Each number is 500 + 50 x the weight over its row's rms, rounded and kept within 0 to 999. Layers, rows and columns count from 0. Numbers have three digits each. The size before them is the row's rms in percent of the matrix's.

# gate: layer 5 MLP gate, 1024x384, rms 0.102, rows 432-477, columns 288-383
# up: layer 5 MLP up, 1024x384, rms 0.106, rows 432-477, columns 288-383
# down: layer 5 MLP down (transposed), 1024x384, rms 0.0987, rows 432-477, columns 288-383
gate432 105:530560478548419474459529442445500473522547525458486419469447445445436517533435463535491550540543471454575499572536527565585442542584524426431485584476482471459546506440477509558497550469472446485593460535450493345448472495489466563539449577474508523439407558484430571463458476550516528534
up432 098:465599551460522522520412511563524512510522561573497467380471515527632468451535574504493470518506440517414435460532448418442481400462483529514459521522557447473439534538490494433501457528488492513534438538501521563471475460499566493446502438422490486509524540464449441522476557518518524498
down432 097:490242514528567553523440459519399437497523437437482523570509478530413441504594468517517500480433507486515503498532485416482500559441509548564547491462517573574516567495533535582534428507489538605449557443422539524471521532535458544516445576489499490497560544494526507469481513475475513403
gate433 098:425480495469507428521487519472518471444470596531568476470526513583491462557515514496559482360629526543488487502403544577463454434494544555533500499478481482492612368489464544506438464410569448404573470517397473541503347530476507439460451498503494534485531489512514553487481450646479406605
up433 102:419538552471599576489417511509512506492555547425542430485530556518500473536636477499571434503412588576433491581502526531506457532506539547481432482478521542467470432522508530503466492579533536470528584381577509546468474544508496512569488546452551552423481516517590436574486498533539568577
down433 103:511504429542458450461477507467489610582526510479501493389488588473475559472652467486624472433461566443450509559448485455478456515555492568502417505415480511379492576474493516476552548513402494441502499512411467365495548408458429484573503573493617443415569473520520564500488574538470486458
gate434 095:470504537492425584459594477516497448563535479568407441422433549552531521535510585431392470549437555486534454530479481553433570535519439469548515536468501457464519557615579456398611459581506418541495419585478575455505387555426515547460380465499523535492460483520534480485569425508469540544
up434 096:470547449501496394616497494523521413422559463533537510539552487471453566456561469520555618497471478582404524545548504436474495583520592504511562459521570574518516460459501492618470461487430521400447495493377459482506514523538539465558506498577476558436484593492437543576452508573502534498
down434 097:564431499474469516526533474437497526477524522493420527485440573490528576481575537497473505566453460473490520541507525592507508563494490556563532420412468445523442519469542475454580513496557586558494446545549528413494477534572421522474458500435449490474412546605488551538516406523532504583
gate435 101:454467528435559489439536549448488508549481488485408450473525510530419499510417526395540472473437528431427430475569486491473481505518507496542495496537468492596548435506537499486479581480574571533522457498646449549468471521457517531571488546442524535567586451520477486456450517478459452553
up435 097:485423503555539425486479451452553478467511483441436485533505493553537447520516539482427490606562398507549451424451534479548487404510469482490532440461527515536538488440474598489545486472595326462594554562544545571550489547530453370518520426548513528571472404494471541532485496489569456561
down435 102:454551482529501418471478580510422474492473494480465481522463528540448514494451450428540577518550545486549525504548463528502415476494533437405442462581440510426493505429425463515559482545482480551458477495517413526454412532457482435457496479507536525493470545540544466466489577579402492538
gate436 096:592512391437561486446461474463469506454525496390481411537463548570611482419507531394531506516519508498516378502539525525411499470425601475533471508463438512537471467507509499501528514570532488448438488496531496430445535480523498606502554514525527556531463454456429453528450468580595555544
up436 105:442457576428426571414576472563442531450541509492482497471445463561467400554546522508489508537536484427426456513459529473515489517501518581480505545551478531486422495503508488500522494474457469510574547524501537438601509521571419563471464445516470455449553476474502430526476452508458456580
down436 106:459391572535480487415491482524512512411511436451520535478527506457554490455539541444422522571477573500442397436578556564573447533600555556501516534618490558460531529382482415412545530482522516428414476446494566489516532492532510482505530495488485450455412474543450531499469460536449498515
gate437 099:525512462462588483475578527467572475576476575466533560513533499481494414468413536574529573596394494423483462452476563492489561518522500504525514534467500566526589503494549534573394470462478523533606432431509556512487448467454605415456581558472418542461453563448545429451462458499479483493
up437 097:402543506490522505422596534452509422519490508486491481502442486408496460503473469489555465542404513488522534552529571494477490534449505498483583483420466540530470533446407491456518585435501503448515413440489511419425555540535532462456472460548511525572528510463493495472479498518445550524
down437 099:511475539472554525436463562479602426573520495481476504510532444426537448545432471530567437539406469531518464501512459481534455549463484537495537496524493568445510524564504490493458491434505464488429481494404510510417568524491489486449512517612488491545534546501534394558426545487516486525
gate438 103:504643525458537451524465552500487581464470515492422466531496549507539541597612419421465440485487578544579521480520581488508455569579509577557454493531539553544522416536531549448538558499434418490444473483582455458584510452488482403480437263424469447495559477551473480562417545493605505566
up438 098:470560535483546511487472474473528468446599520518497526503526532471435535453560514527516461477500538527459470501600460451461489602483559518459487435500470418529509553572560472436586463434493491557533481518481435516491436482414370456543458507460471462449580460396494433502483433519530503388
down438 102:507607492452608460570494495526590557534553451449464483512488577572522537493484454483526484471502531573557499464474638520516445432535556506525461545575623492556477479475440473511479500505479490420476430534463525476583513473382544485462483275529490420491496462536481528525497504512544529547
gate439 097:526483530482564459521500464534594488427546464620592613463532557449448534510555543576467564526541552450463541534530538590498457448475468489463537530462468536630465509518436599377514522542501606549491531444526518464504468509473517514422543515442404452543605416484475553467507471473406533519
up439 089:411437528501521555446599465532464512443429451522517472517488418425459554507476514569499499579533502472568567446424429431460518464460533513505490520585489477446492444476483461429567399499509394476531535501453433518447560419543393425453431571529492605537589492535543514514480490509539576456
down439 098:580392524529528381434469539449463572472504431406533416499439512473461497519626557549505501499538430472460436535388437514480591536489439489504504464495534522575554503542515532562492557506500566515499494599503423517501522419478492458542513452549518521485540546533426456455432478473567501502
gate440 104:384563439517418466528505497580479398526493534476484537505444503455496557484488429453516529480564559518580460585461464457523543529445470502533513515484563484568414384537481544478437502471440506516507512513550469513458533529484513530465413496516557538575470419520505548542455473489428530570
up440 099:430533552548480484452561589539533577531436467461516500464590433425558476445627520503524470510530496515551478558445545488574406642466469569465587436500487597475606475563524441448472374529517502486418497438492498526585463619544522458626520526482504583506571502510438475505468478462429531511
down440 103:452414554514525439509459532471545430546430516414548588504398597496489540510457476411545527521365582505539379524533501451530510596532519532488510352585620454479419473597523599475489490521536495554503530481436499473509507583525504545409508497425524530526556458472465510474482542513464533464
gate441 106:497494512491503529521377474461542471529497495496471576476431502498568479433505423405514547501457458472609502476446471577398485527513499628531565523463537596543508484561590462464513514437509576511470443494522526450482557515551522516472488455492534518421612400526469493512471462458457523506
up441 112:501522610548450593482499486556574587524441513494452508551503522483478520448460481427495416613491552430476531521514463486599587470564462526403525526489541493561535489527528530475501534511437472525507514446582435553595411491410420519534476496509524432565513608481511571522520417484598372510
down441 109:539519445416581504568526547443441498472557449457499478555518449525550467618541550516555468511445504518550567531545496546504455479585473605486481376499492475573470497502439533486464429539534526495492440474578478496465457506585463475460496431445517535461483491542510381525498539489507433461
gate442 099:503447524427523505485522474522467457538562614499494441506517486516453501589459465448515499513486467411480473494480491583490558483466496578551389593505512599481490625592601562573525550466472516463439517503452556458449479503500482452433455448608467572506443501554578482485472491415470484472
up442 096:517466499450517518476397493471501470464508583459466385451551445500570556547409554505451484402505507551518484529573403592454557425518493525570511408479562450513448518559505426567517502477437537464464466520450507534449544492428505503530555527534547546471531412538438435516484507448568470433
down442 096:489692507581502491464534534520426574428440436451495511493467490482554449457526457458574480514405527554519488518603438455530527494468589535583509409535565435494473522443565547482521528540527591444525453571512419541541521470464562503491500515468472446513490483460457493451460581493575515449
gate443 091:497573561409454588547500543623474436558565538573470516614562549497567468534524538472513458415458471489453531488531528545546411444495528517349464521529543528539538455479524457511571520446480351519525421429435550503514525487460547432471428537508525526456491492601446518501541489579482530522
up443 103:496606550434532546607510522574527547453510497511459459507522513496401634443470536503463493464520492518428360488490470478534566489419453461428553493474557433492453469461552451488526460528367316547530505501432562462460509458467499546481469501570528475444501463522488451435417463489517559544
down443 100:467479545460522481538502466528414498383449515545488472586487594502458581557492508566547400446489441521487522497423482466626586498506435464466511446519446577379447423507493460480547414553364316469529463532459504468407534470431481527533397592556516528502525422511534516409484556471485430517
gate444 105:527495438516557490533501513482478525411618458519543540437520501534551499617406412547400475449495467454539411484580516516548551547526417521475444494469510437587562516525519544510507534563553532513499447477495513465528474569449518482552422524498455558545555546606534516439496502401605525470
up444 099:521428496559534527455457445483522541501503514454575448475537450505473451515543501488541576471474519570502520501541535492528526495505481447521589542552511558445516522470456572565585474452509451480456452479435579354509557525515491586499435538448509424572545554511510533398543540499516500506
down444 101:543608512509361476429606511495430498477402440469409470407527437529438395474457475483505469505606545464462517415509486419490508554515463353491456477575417437494450402479509408514474516429534477533476465448526472548524501545522524475521430546447534451580523431472470415520517498517518504504
gate445 102:484601507542452500483465410461443517493458559498494537587391434480490517542471522431383451477527458425447524496499537509396481498514417507504493414405462514549479555562552477590441511507567509455528544543400476419436423458457531438446474519550543541439518566410443526524563518553516441463
up445 104:501475531551448523555384522551414488479518385501555469504390466443462559526488479529484570469573374553450581538467508407515481452543552509421470532483481540505510504566618561467567592561503440555490493433587462507525458455465559467616464540505483507561483482608431461463466489491568503552
down445 100:435639585513496461496409473492418507560482462474526527494451434484432542546497514441466473488578459519421580481543505411484426536467510573472554496508457575485423476534524489564531513596524496480423565572527425500574433454508603518487525560563516399490581563584415591430441521483547489513
gate446 098:468481511472483525516545452516459536518561468424465591415476475546482392464446418496472448419440462500467486498498488560527521470568504480480495519470523476518549530452538552479600429552486529454435437488495521517558465490500519494449449486508508397534487432563643490501488469405441463454
up446 112:507460524507550558444469515409471570566580531531536539466480544543413397470495562638525483521379389530587536436481441569438504501544505431441486490485539560489562467476457501438435396454558507545539424574462468555496585411450445411561514446506447420446470420587495583558418456455538510423
down446 108:543441578514562603399435558539476452501470461452549557482548424486509456454457475629446470507389376590579497493435510619544449446495501451512516647520460501534545463522537521547565444493566552561550423618407478545571589406582490424524506456550416436540495433526527574450493480477451546554
gate447 094:534543533457526495513482443493488475518399492511420551428532443389465471506487490502540364524516494514476566474513501489483561487457470432438533545521511375556506606514584498471493481493563461407498539470402524499420498502475489443584418554534491519421462472517579469582499533491527474412
up447 098:521523414458455586496494521565508518498574332514514502502551441463598518478520543542482508541524549505527416583376502490452523549510431436527426463425554475504535569423421550479619442571529476422504498518534476563467481543581429523509574529534522503538544398567496592506429428438465473530
down447 097:515454518513508457493462486556565494525554479509529473554513510524497488507482506481390496566484612431476495431457511563435538459466436494507459470554482443470596516416520521532441504476590520537525539537581517469544487531524475522498589504470514428485505397547505579448497518530476534439
gate448 097:450511440472441534476535520574548405592447455472481447485517471449507561512440406377458372529573396496403489594512506463671508473510459408541521550463461543487490412502380440438553463438436524504601610462551511565548416548533531464423489553437536487547510525417582530496476481496544559559
up448 104:530463448520528602495588500596581452485554541602548496627523475478551404536543467406526421492610425486485527524463455435599519494540508447613419605458450526504457420468443486525518533457596528570531546407485422548489473510521509537530620483510603540531565517461488508445526473420490483453
down448 100:449579425520561472465498518501495658435491498566562495592498558481420515526485608555501509486499449529594475477457515507471557460461508512403479476483488510548416448425521538439524559518518526576472526484465454471572520491439477500591469465491512562458608567458497520556516488466476481475
gate449 102:579517458479493579464488407492410507541559566470455448505471511585509556602513489553456470479539453549545487427505569490419515500432524500503411564407569486481571549509522506415470545541408425429576501460385587375463559499416493513523548474587505452545504530614438498478437505453502524510
up449 103:476491530434509493533478475564519515482567466510531519458522553505525525539338508573547524553533454466563383497474529479566514510418507510560509579553493458419553511445494544481474475515400399568482500487446570530447520507518563459554569484397529531480463404497524430439460506485565428465
down449 098:503538490532505434509442549528553464543493464529565503519576442470521578456538550450528417522534518484500604486495491538445500485593504449501590455533456582438405528521498387535565453558526566458378594416604462528617430510478527517507500495442437473471562469395562493474461481474454460524
gate450 097:522578486537478534458461457532491526461476472554509514447536516510455498536508405459473490584314439565572476567554452472473498485479502376433515468488571409551457611538540487497486517399552487497572440515466450454566508546473463500509455511547536511633503513577508415463484525551528582544
up450 094:447552485448455491535417584512498477502429450519431496523509488495481432446503543523534481529417505588526468568524468531425542501530476480579472576536566475486447587453483466559428486447464524541486523516525458543505468504621516581475506458481512590497554503471451476461546523522491581501
down450 095:481612499605442531537406485577576445486520526518555490519356436551432397488499581423515516441465520475417453544559452420497573487533460391491490601559486520511556456499509505450502464482493521521506513534535439423429609562464456444506532534494451454549545469496545463492525574445457602512
gate451 090:431397491479461527590546403497435439429502530560413526466489442476475456496520492485553565515584533543479574484471505548591520520457494418570520577541466516561470588503551509496437476470514474486648528486513457553575491547533494505421502492551527501510533473481507489503512492501551486380
up451 090:577425398576495510515514484524419539581554535553469513503536469516500418489485519474567472440460445495438517426482514566556479458507466434512524541462443495536478550453444514515522451494534468497559545546458507464526412530571502470519551511559509462640513456527504566544556548506498448394
down451 092:486367485514536602505599444503486584507470505461508457599461488450462550505434458546539500477567455527511434523500496519533527470537541617482531438523512422515522563451456491528509506533529533549467597555594504512526511540510552542550500560457567467419482443521476603539594473447560493521
gate452 099:614563508524503493547588425556462522492573496472535467529558551450500515535556500408577536549552559478557481524557577529477596545493516532490421522575473438510482464517536469466461580441494470537512543478508435454504616506511470445532466445582472412604492583517486518517510507523504453504
up452 106:557427496499574583511477536377591497473444495459453546420526519477517475450512515404449545521452545510480460469446503631460385420561473584539480534481505530516399521454525545507481447472510506506528627509408432534478472549501519627508549514491519458520485514457436567511484493479451579442
down452 102:477490524542510474448496516526438539488635467443512503479567518471486567425491489619596457450555451519410439511502416391487552480508489449536520556557487486572595507527483531514502467530404551524483477476549553453520496492541431461494498447569506541475430537491611539542518471597556526572
gate453 100:534500478588533500492526578557461562551535472577539439524433593531479564559597515484509534480543557521468454427470470415404463453444490513464423552551503534544584469497535625432511483540564569600590430530469396482477485534462503535542509478549489496455497398488441608482470590527436482454
up453 097:543487511468533422555477492597454557575616450619445519539451522538426440487656535473443482454561516496547462391575518524446405426491476579429511549463552541560551584553475503513609547477498563502426483473428463505536639464516556471522529512474489490461532459537483586549412537520389551540
down453 098:432565489486459491405481434371491474417428517424543466571522451548498535477443454529509480618459498483559481496485527579546499624561424393526521382502494478487450468467507453564443480471469406426537526495519631526502471495527455500444500495479545509481433562531540419506556417502542388505
gate454 096:506429503546457436375495421491532468429530575539499473568478470431527480560547457478528461461504467507532453534512420454437451390460531489505524508494411543530539457476529450529551434616569511484529423518527539468523519467478475596493463514396497476581467435505466496489550475458591484485
up454 092:591544513484487459487415445485515437445514465522566622488495506499555448482479423493504589530590533465452479531530449552471515498565475577454588490492484570486518607508495429563473540519456397496441378461548515552519463515510452544498532535495501505399439551491445497458555549508515468484
down454 096:492427516521482565493565466559495510564501467458512507580467459530475545519510421462529518416454497410564416492606542511455525511449532488541475497557474418508537503433540508455555445527500471427416558600383565319487446477485567456466502419562503427531557435551605452527455512429506507519
gate455 106:480504511598510512484544476551548483475512516535579511511472518500438492586505519531462435482583478539478476516542457503456473551456563576484536372499541598529516466596490464393452530502492436433593432526497433572453518523503541524459406499576523455416415503494501469508477587620481434494
up455 097:531469493530569518515551519607480520509536457502485566527520437560463500498483481540477612497515504442461554482453526516557539444585571557483537486530401488400545460474521572398416464454448480492472550480565580380544530458520512492470505483592544467490512642484480500481462539472423574451
down455 101:518365547559475466504480534432459494527523434460517461491465535495497421408541414513446539530492557477511507518454600465504562446498419384483492576520512474509476488443518447539546544525587515479432546391495409473530509427462509526483608483465488498537566548507508556496482424513584517559
gate456 100:486479605347442526554429529536506521481431496447504475579547511460501498459478496472433591549544398410405534483531556464529532470476496522545491535425508500412435532418473544571500512491453501558600569464593550470469486674516456433502460539493468479530543477527507464491419396424497474527
up456 096:448521519436549493542528418436511579484502536508497465588531518506468477435433427379510539517515480418457555560579585491552440459465504575534483520542469587568330522579459524606519497472476567396578590480550514459431521622617402418523530586515550427504447516544515510468490517581493540573
down456 098:433488525511504489559434452532502512494601460548512520485549495567429443456570510469439482450607454538571510534502516573539521481468461516385548431502456568526490478444524512524515489551510486545383504413422519446494511554524449609518517590451446500410376481524576550426474555441621483533
gate457 097:516396440580537455536548397493558537445539532483450423615543503519553506492507529501529491459479507443437491452468535519427610443523517522597473577440430540443505415571541514452499535464426479564535503490414551631597501436502488501404581421479504479441468531464484543554453515460446479500
up457 094:524460488414370509487463499545572559506445494560492503459497501572407438507542490571473544531515511478517571517455510364490576525524483486500458502466487497436576553467516489519546450568426530497485428432521480505428548485446474505581544489578479504495558529594516579493602498411478462478
down457 094:501458533491560493453492476482522428472446611495497497420498489463540478403464527532541482486574475463480583534483495428414478451502475571466487568493461502479421508562544583505469495568527442499461488427526539451426514430519435480496553467487510493497414579532516517556576420496547564529
gate458 101:524522476478532526536542426554473624426552461501514540502528579542472480484652605494462564420559500546543562517469427486567529494499583527602495455550535659504495588483477425535555523509555598510472505522455455456483416451596519522514591441474489498386446555541486496479429554465557497487
up458 098:571525511363603524592399520479520486388573537490439536449459458585467495521480606596458553560514430488547470480490476474489457396430525491544543379456526546610465426492444448525512520528441496530634514472576448530505537518524435559541469514520539467497512455502430488420503522547523477542
down458 099:512555532440555518536469467434516493537627578493375408455412529571517478542568507518505604493510498447477474496373491508543505484471596498464582570494490527445543585556499534526546562459442521474525484455418549475496439502484483386551472434517478407458474503497481483438541498449571551516
gate459 100:486429545532424514444493455552485472505508494522449541526455448537501530505507559523489467456551505383439434478541570531456485390465480454498462548457369448505584432505505475530476467606518501460473461475454629461561510513594488559461472533516518502515434489648485461569590448497567483464
up459 096:470534499474580516435449486613528549420550505394377531504551534507469480526442522466405521556544458496499538548514446594498520537574491513529440511476547561500505580529510552635467507477574518463589485578423429554457500560472501490602581590477475567495442458471506606430488584402434470458
down459 099:498536616443490524528488451474542372547478516547489530518475498495547502552488568403611451482548485520488434580474527472531424493380495469524514565545461568541546529451577517524477527406566454528485466441552487530519464417478526502454426486487498449462519424543531455485563533466574557565
gate460 101:469540601428452471517506564507525458473536531484484526398433435527417530536493495509464478583430457427442560455469569524537427499503415515569474549502452410590462483495552423500594508511490368420465422462563511547405529482516535420447460544525492478527482525566405577481591476438527530555
up460 104:433512446492538490466532486469485430568441433563507590461498416515482506463445482471576508519595418491589497536580534558502465545473438564419406495490490627503507596534470537480489513484434495619492435476431522453501465449520451463548469428507394391499503468519500508513532599417438550383
down460 104:464517487526463536498561455544551474532483600520498573442435432576537505500513448554488466507531496391449520527529557549530452571525500533483532515585586604581562504504432511531537490431509449429504434439503449557551529457488463626500482493511442523545364575547511453568568505529564439443
gate461 102:553499463588544493578495507608469549494518469504484492430519511503463419471527535539505522551513463515454549471457417471440451464617503518486417500557529475473443550556498490523545540508545554528577396465504431636566477449494459607497462362524512499492517542474496525433579487566521518479
up461 104:485507526466498482570518458531509534537402460494508505420510518497482433421533452549496399526439413475422466413482490475455490542503479468497555519539554474446526550538546555495474426489462452528621584536427475458434500492412540461540436447605483572395447501476480564498488488438486499451
down461 103:584464556599590469513429448471558423564496435501476500361389522429473497438471523487519467527512460460562526603467484490430438466539409507458570544500503534480476513505560528535558582542470458494559601513473456512444512418480475567557522511523594476504549553522503528525493435437465577472
gate462 101:511429578468491438457519492594449560509480430525542417555605451548473493452544567584512548397539496546542520494504524513586501585497450493477526429494411476515498510609535401529503534510421571562540442500496551505469516432514481561468535376370481509476552562506495471420533517354534503416
up462 100:501481584457489520548551471458482470519520477521569547473496567545461494435509486596481476553498554509554506542516482552501586472495476424538547515495567543476528457451545477603499494485530581549475520443588474557529493506533519450446523435515413496541498438455434517378460542518543455412
down462 098:504376415490553553504447543557526588478449546506405506557461470496513516444556518477545510512520520497493477498462466455530504521496470592443462483563462475487450551447450506349573438582600449414489516421489520440416501453470485503574495566550556524486469519446477500517561413515380454558
gate463 094:460529435509515572542560527495534518545502433625429574503491500516545429459473457445504526471442457454479546446499564528520504554511494551527471476409571532479430385434433453513523454411483512441524538466535557455424461496474505435619463511460424475511457541539493613529502553493483556403
up463 095:466532590434482505473456461541531467442424482462560523533582473509493592531432524625490582479510518503502527498496479552539434481575495526490536527440455537465502506502669549509598529442482506436524508493468503532483450499526542549490489548527544523417498426545487494546571503528526510577
down463 098:511475440477532520460448549449568477471549546537532622460415471389479484473557484526509454417521537438562439559556459551522522485457517508387461375510542463511528457483511543544515564411539477455523445529554517489447501480532538467521560512471572523541468486514535529552468484430603384415
gate464 108:449564506554515504543539577497545493533473494425509577480470474530557540533481545512461534581458517382501492546531554549512507499415492464585559474546585537513527532640488465499505479585475467484473463473563478454573497432471554526553483424509483527457439506551538483471500495486496492425
up464 098:437438617457542458482447513520432382424473560539393422495504455482415506514465509515535440488510597522456448514535472489419441546574470499590499550470484505479458514503458495541635515531487433491407534528485587461421589512498541501603445455530404472421545545555446493538520543492430510489
down464 105:444626509536573491576553492408551481439498595447431440500442485612528590398483574562449510483368458597422536446572556559534472478419415443544520449547530489549498514521432545548512511529468487476447495491462491485499493454616547434483539482474441468465517483543458507537482543470548469454
gate465 104:505478454518525503481469484555483415472548422567503502491524454566496442472453471574435429491449513462406441466501556451503535510509500567458520568483502532430562492473578447562508594489478525490485521500486564507454410459408462525576500640451559482524495507488464412522490556484618448430
up465 098:428585513516444566528461508533512496450503561477406464501475534443447501491398497550529462429560608539426483466409486439587447447534510516389493516537493434489528486408446458478553537588505440550561525480446529466490588512545473440527511461480399578454458397577472514611523512497509347441
down465 101:575495532426541496459461468498620516481537503447550538565489511569468437480523536480402532573487518518491392489511425509443458506481537490463497551496486491494503521487487514483548488524479509472459540579585619518411522531519503486575475540449572480396536496435570407618495498488501540544
gate466 101:470485550562547481515542465530541467482572483464470507452496516564484439539426476516449403574454561462548581578493580453473479470449481504524455543466441456510543526491499434540462463518540551459539543502541553429475504437502518458510578485527407528519444506530537494557526466400472541569
up466 098:526482540517540479583456369483547459514503454441460482533585521507476484500543602509483523472450622452532489547575508418482485519558501494520487534579511463564431601453537517505531599519408500538465578498450469550524432526445584568431479518466531454456415451511477442501490476512581560500
down466 102:434581442538486482522430495438534445522517438512496534473543517423415472578572530457482499427478486531446491506471447536416495444517559429483475470420489569440428478488469436448621455542513476450427497513451521349509455560364572552472517492497505518564514549490583550574494542522495395541
gate467 099:586558502518538588532508561522449549578536531498531479449481462503394428502499505485469500446488459522517482485463556520495451488530523526506500408477537513539452553534514573533464486610421460461483472568494422522409457531479551382493503372511497568411473537434531453541498502526540511510
up467 108:517643556472472549575439635543482523568455458520531431392497444409455500431485515465553489456473503493562507501572483557490417551556534611512479531504549508411427513507514401513504488566461537520530495621396483540512579535508451465509474529528434491450457571458484531545477493550535464400
down467 105:542684460529523469517496527497496561542499410558501368470466462439490562555484493569444425496490575520528607555521435554629408497506498587547516462493519516412397439513445493504470474564444448515515482576489397586539551571557452455539397464494452498476493389453509511455453629497512520509
gate468 100:509472466481553454430451451543574491618565447481503440537484487480460591452503496518530463488546431481472471452516436616579471475527495557567413514543448474481479544413544484450589480472610616525442501472489626435460489442545522527424541451519642465462490448493507479535496462540481483433
up468 099:473452558439574422453520511620561553585601427528558418466460474538516476495510612522511514579569472531573507585614415556540501528544571492552503507586544420479440529426422462381548517564448522526498524475536557540470543461600525537568522523547622434422473475492504564485479480464517517499
down468 099:504713421425493557498539519455516553548475433562444529499420482381545506526525464399527469459465475445489476488456461561483465462491519497453375566530481554466533420496483572499522444502504586538540533496556404464475460512432554525574511503561514558494494437578475560545513519556501426527
gate469 106:511510527602466488393406398527487520495497559523430548447472445491522404481491486529476516505432515477509449638475484569523460531495509587500554514491577539507426519392367461510613564568509484515432440487462506499580478448400575402508511554571446446494575456509461517576541537524485489537
up469 099:525518464606496477437473415488545518475550508530433583535427491470416455495468491468530476451503551546455498548475612569623576455496470398505463546539523462385458430414455533489476486571599544469556524474456450503494469510388472473536527600517481493544515488608453481484509413430528520549
down469 102:469371450438523506480518508391586494550527432546426459483536565466472522572504477444442460517546505565473480470504546487474565529579458384560419520529535474476536441593474572460416434428526438483521512481495414433456529473603525595504478484463641635536500503525535485464469460485522513489
gate470 101:444430507519551452535558482403522538556433478555488559494603457507449523563515553510505581529448518566535443481392519478453557483542475530507434479518486505531501517591455451448511453536539552485411471459397473500612440535479494483458581473481368435519464468475421479478463521525516520450
up470 103:408388574575446565578563421477603567537543517483510500538451535522516501583525524572487482566478566369516521458521543438489546450475409523470572476555476507469447388438490499538450457539578521535495487529433503545444539473502568532483569461457538532517446495569458526470495473456536476527
down470 102:464576455519550476434413527518514419536565501457482496519518482608515525511512476523430437413547552397482478451546485506530437517508407534509457429451464521379532441479542583514452593450464419484565475542535557468529514488456434540485526562579469524549508449476516472534539535516516508481
gate471 098:503494505502491504455452468500467486551480491435492496564446467567534538577498539451479473505583549480465430533449416484487526532435562408520486516547503417471546547451452493538520599431419461542554463587467529598482569503518548547467508497436504408490456423476533546534496488434374557447
up471 092:572494535544572510478615635535494497470514590525393387460501609446502503545474502507531431535496511572586469526543442575535569545543543567427514540405590492517366514485461540532543484537479470473430516457559496539458505409494499465495466553395504452535536513486536524438516602545468564561
down471 101:580531473436497518504395562451552555481465410527422488547513557476419520421476472563385471553457457500482573522595534487521542504433540592487506462479525523604441494495555446529486488554513567520495574471485527512410513439483438479490469476558624558556501567533552496503413464555516426546
gate472 097:427452471523516445527532530475532463541488502445493561389465420480540527429447526496454452537516441610550524426419447502438542535521546488587482527592515512553438410375519474493534447499464546505471515501505488568602492560526506463437429476557518524508478439540497539509465459502549563583
up472 101:446554561444487475493511507470468456420514600499520540578446523449468466551438474438430415524460478476649432475468560497561574533488542473505562538486535530577507510363494452433556396602527473523482402555446512552437478531534573461533419503539447475573461334543433527581441481577476475443
down472 102:472449545442527523584468556548421519545556529453474561536455496479602491462540517477458500474451519546532492432293514459489475503538430495594562600486425447515499461433575444516521512522504485550472462454499475554511521533544507489446529575534424477533506432471434546564540441496452574533
gate473 102:565553503564510564450455485519522478500545477456487443596613434558553473534547564508423541580393451496459549576547547533545527465417483453406496426496570483512501507447513430499458515511469446528470450445483584433490482520519504503510587485513575468494456540479427493516562473510412539542
up473 108:495546437546471518444470491418451528448453413478478538619528445470507484488540509546474495514485442607423619609565518562522424555476440494532563490469573510533456594534579502524439489483451431457489483462517501505506488613566469492519537523516599462518520547457456393455498475489483487580
down473 109:477503558562507523507492539422546512496408383536474563557534495494455578510555401521553542480504553514521506573505519395504491613449505521576542502559577559554532594561501465477399486542431421494468487465578499557504504518522517516432454425550477564511518580480546483450437559444439477663
gate474 097:460453556560521590426545486534493484560474472502501519540464525476509458493606477469583452594533441492479471536457499478514436481507511492471505523412531487541510426354429502471438467503465478553563517486523397498518404483531464490517565548546577540567576471493504557510464572525471504611
up474 099:529433565530435513464488560511509501478469470414479522561426506521555494466477515475511425491451503461452529518530540504515524611535579514502615574557459531431575536523489465445447371544523524478514477590527463498614552504521486557529639526524490523460509487491536510523457500456473528500
down474 096:487566474544483504481498372445528476497557449585500521509448543464485576503512498514433543582503572513448387457507480561520421448467532516506517439559572488599424529505513459492550564485473485553501542457518451547528468495476523431483490509461637504618584457475440502617422418507448555537
gate475 092:426467504510525521533499442473508449422441476503478441591548438394467409401492567500496432596519455507569536498463485539560449522514472477488460448512505536479457429575515485557378491531518525508482520524543573509491494530550430445568491439604477526555566594513629519493439473368439477449
up475 104:527559469587419405506427490551509530549436556558603373525541562444440547485558533532556560539535491538521467547489450444639531408434451440437471566482506507493539469445591438424425466536566493487506445536484547439485535426461510472538475498542495555533479586469547577548560494531495559540
down475 101:525561532444591495417451417596589509514471472561560535533507537551400460552480519537567501608470463533478551501520491491519509489519475521492461517499512501564511461533507458517433419515502452466483506531570560509459538511436506459490456475525525539511439514501498547454460542518477501485
gate476 101:459538465499534507432525447525469405549488550565426562461551427577522419447507406434402618406484504510450568482435507477523542566551490533508464501428503600483523521492490436431498538604498561443463555508592542535500482422449482536472535570458512608529485489619424434453518566463389577492
up476 095:525411548478517591559492562458492458488497526526574441518478582441387482478582586457559514428448407552575546475506545525553452500528510492415547450541563494473494499500495492576527504558498560486453423520503494489514516467478513440525438529532481575479533567517541534495554477508557507518
down476 101:491579516495515469563488590447464404446430485558625440515501402506421532490533520477561591469585473561511519575481484528445511490536441553438569528523524539491530525562440560562560472469499556595531491495487483552603533507534487481477456518530491491585482532522575461481534475522448486473
gate477 100:548570436554457626562498525465475470514465478476499531526541502503510472496579502491522403507484418505577460490530535448503513455561565470487436487498535514454536518493466556520441538520477456444544440477481477510407389488393548442506536606499514536425463494612453378502547585539515469483
up477 102:508522489450549512556504527496436480555529526504514435507467587546516528559529528505509545515519492516425545549508509446532512423466448471553481520544530466493545414539524543508548488459561501525546575493525535434490540514604620496511489536440416476552519533506495505569625518508569387507
down477 099:526591492527670505361565454530532406447541503550634507568517504624504506472522530509445549556533515559396470429551429494538473496559385409450553555503500509501513447561467572431501487542435486595492586443526436516496514588512507526497456517539581529524565536440474484528504515500414429472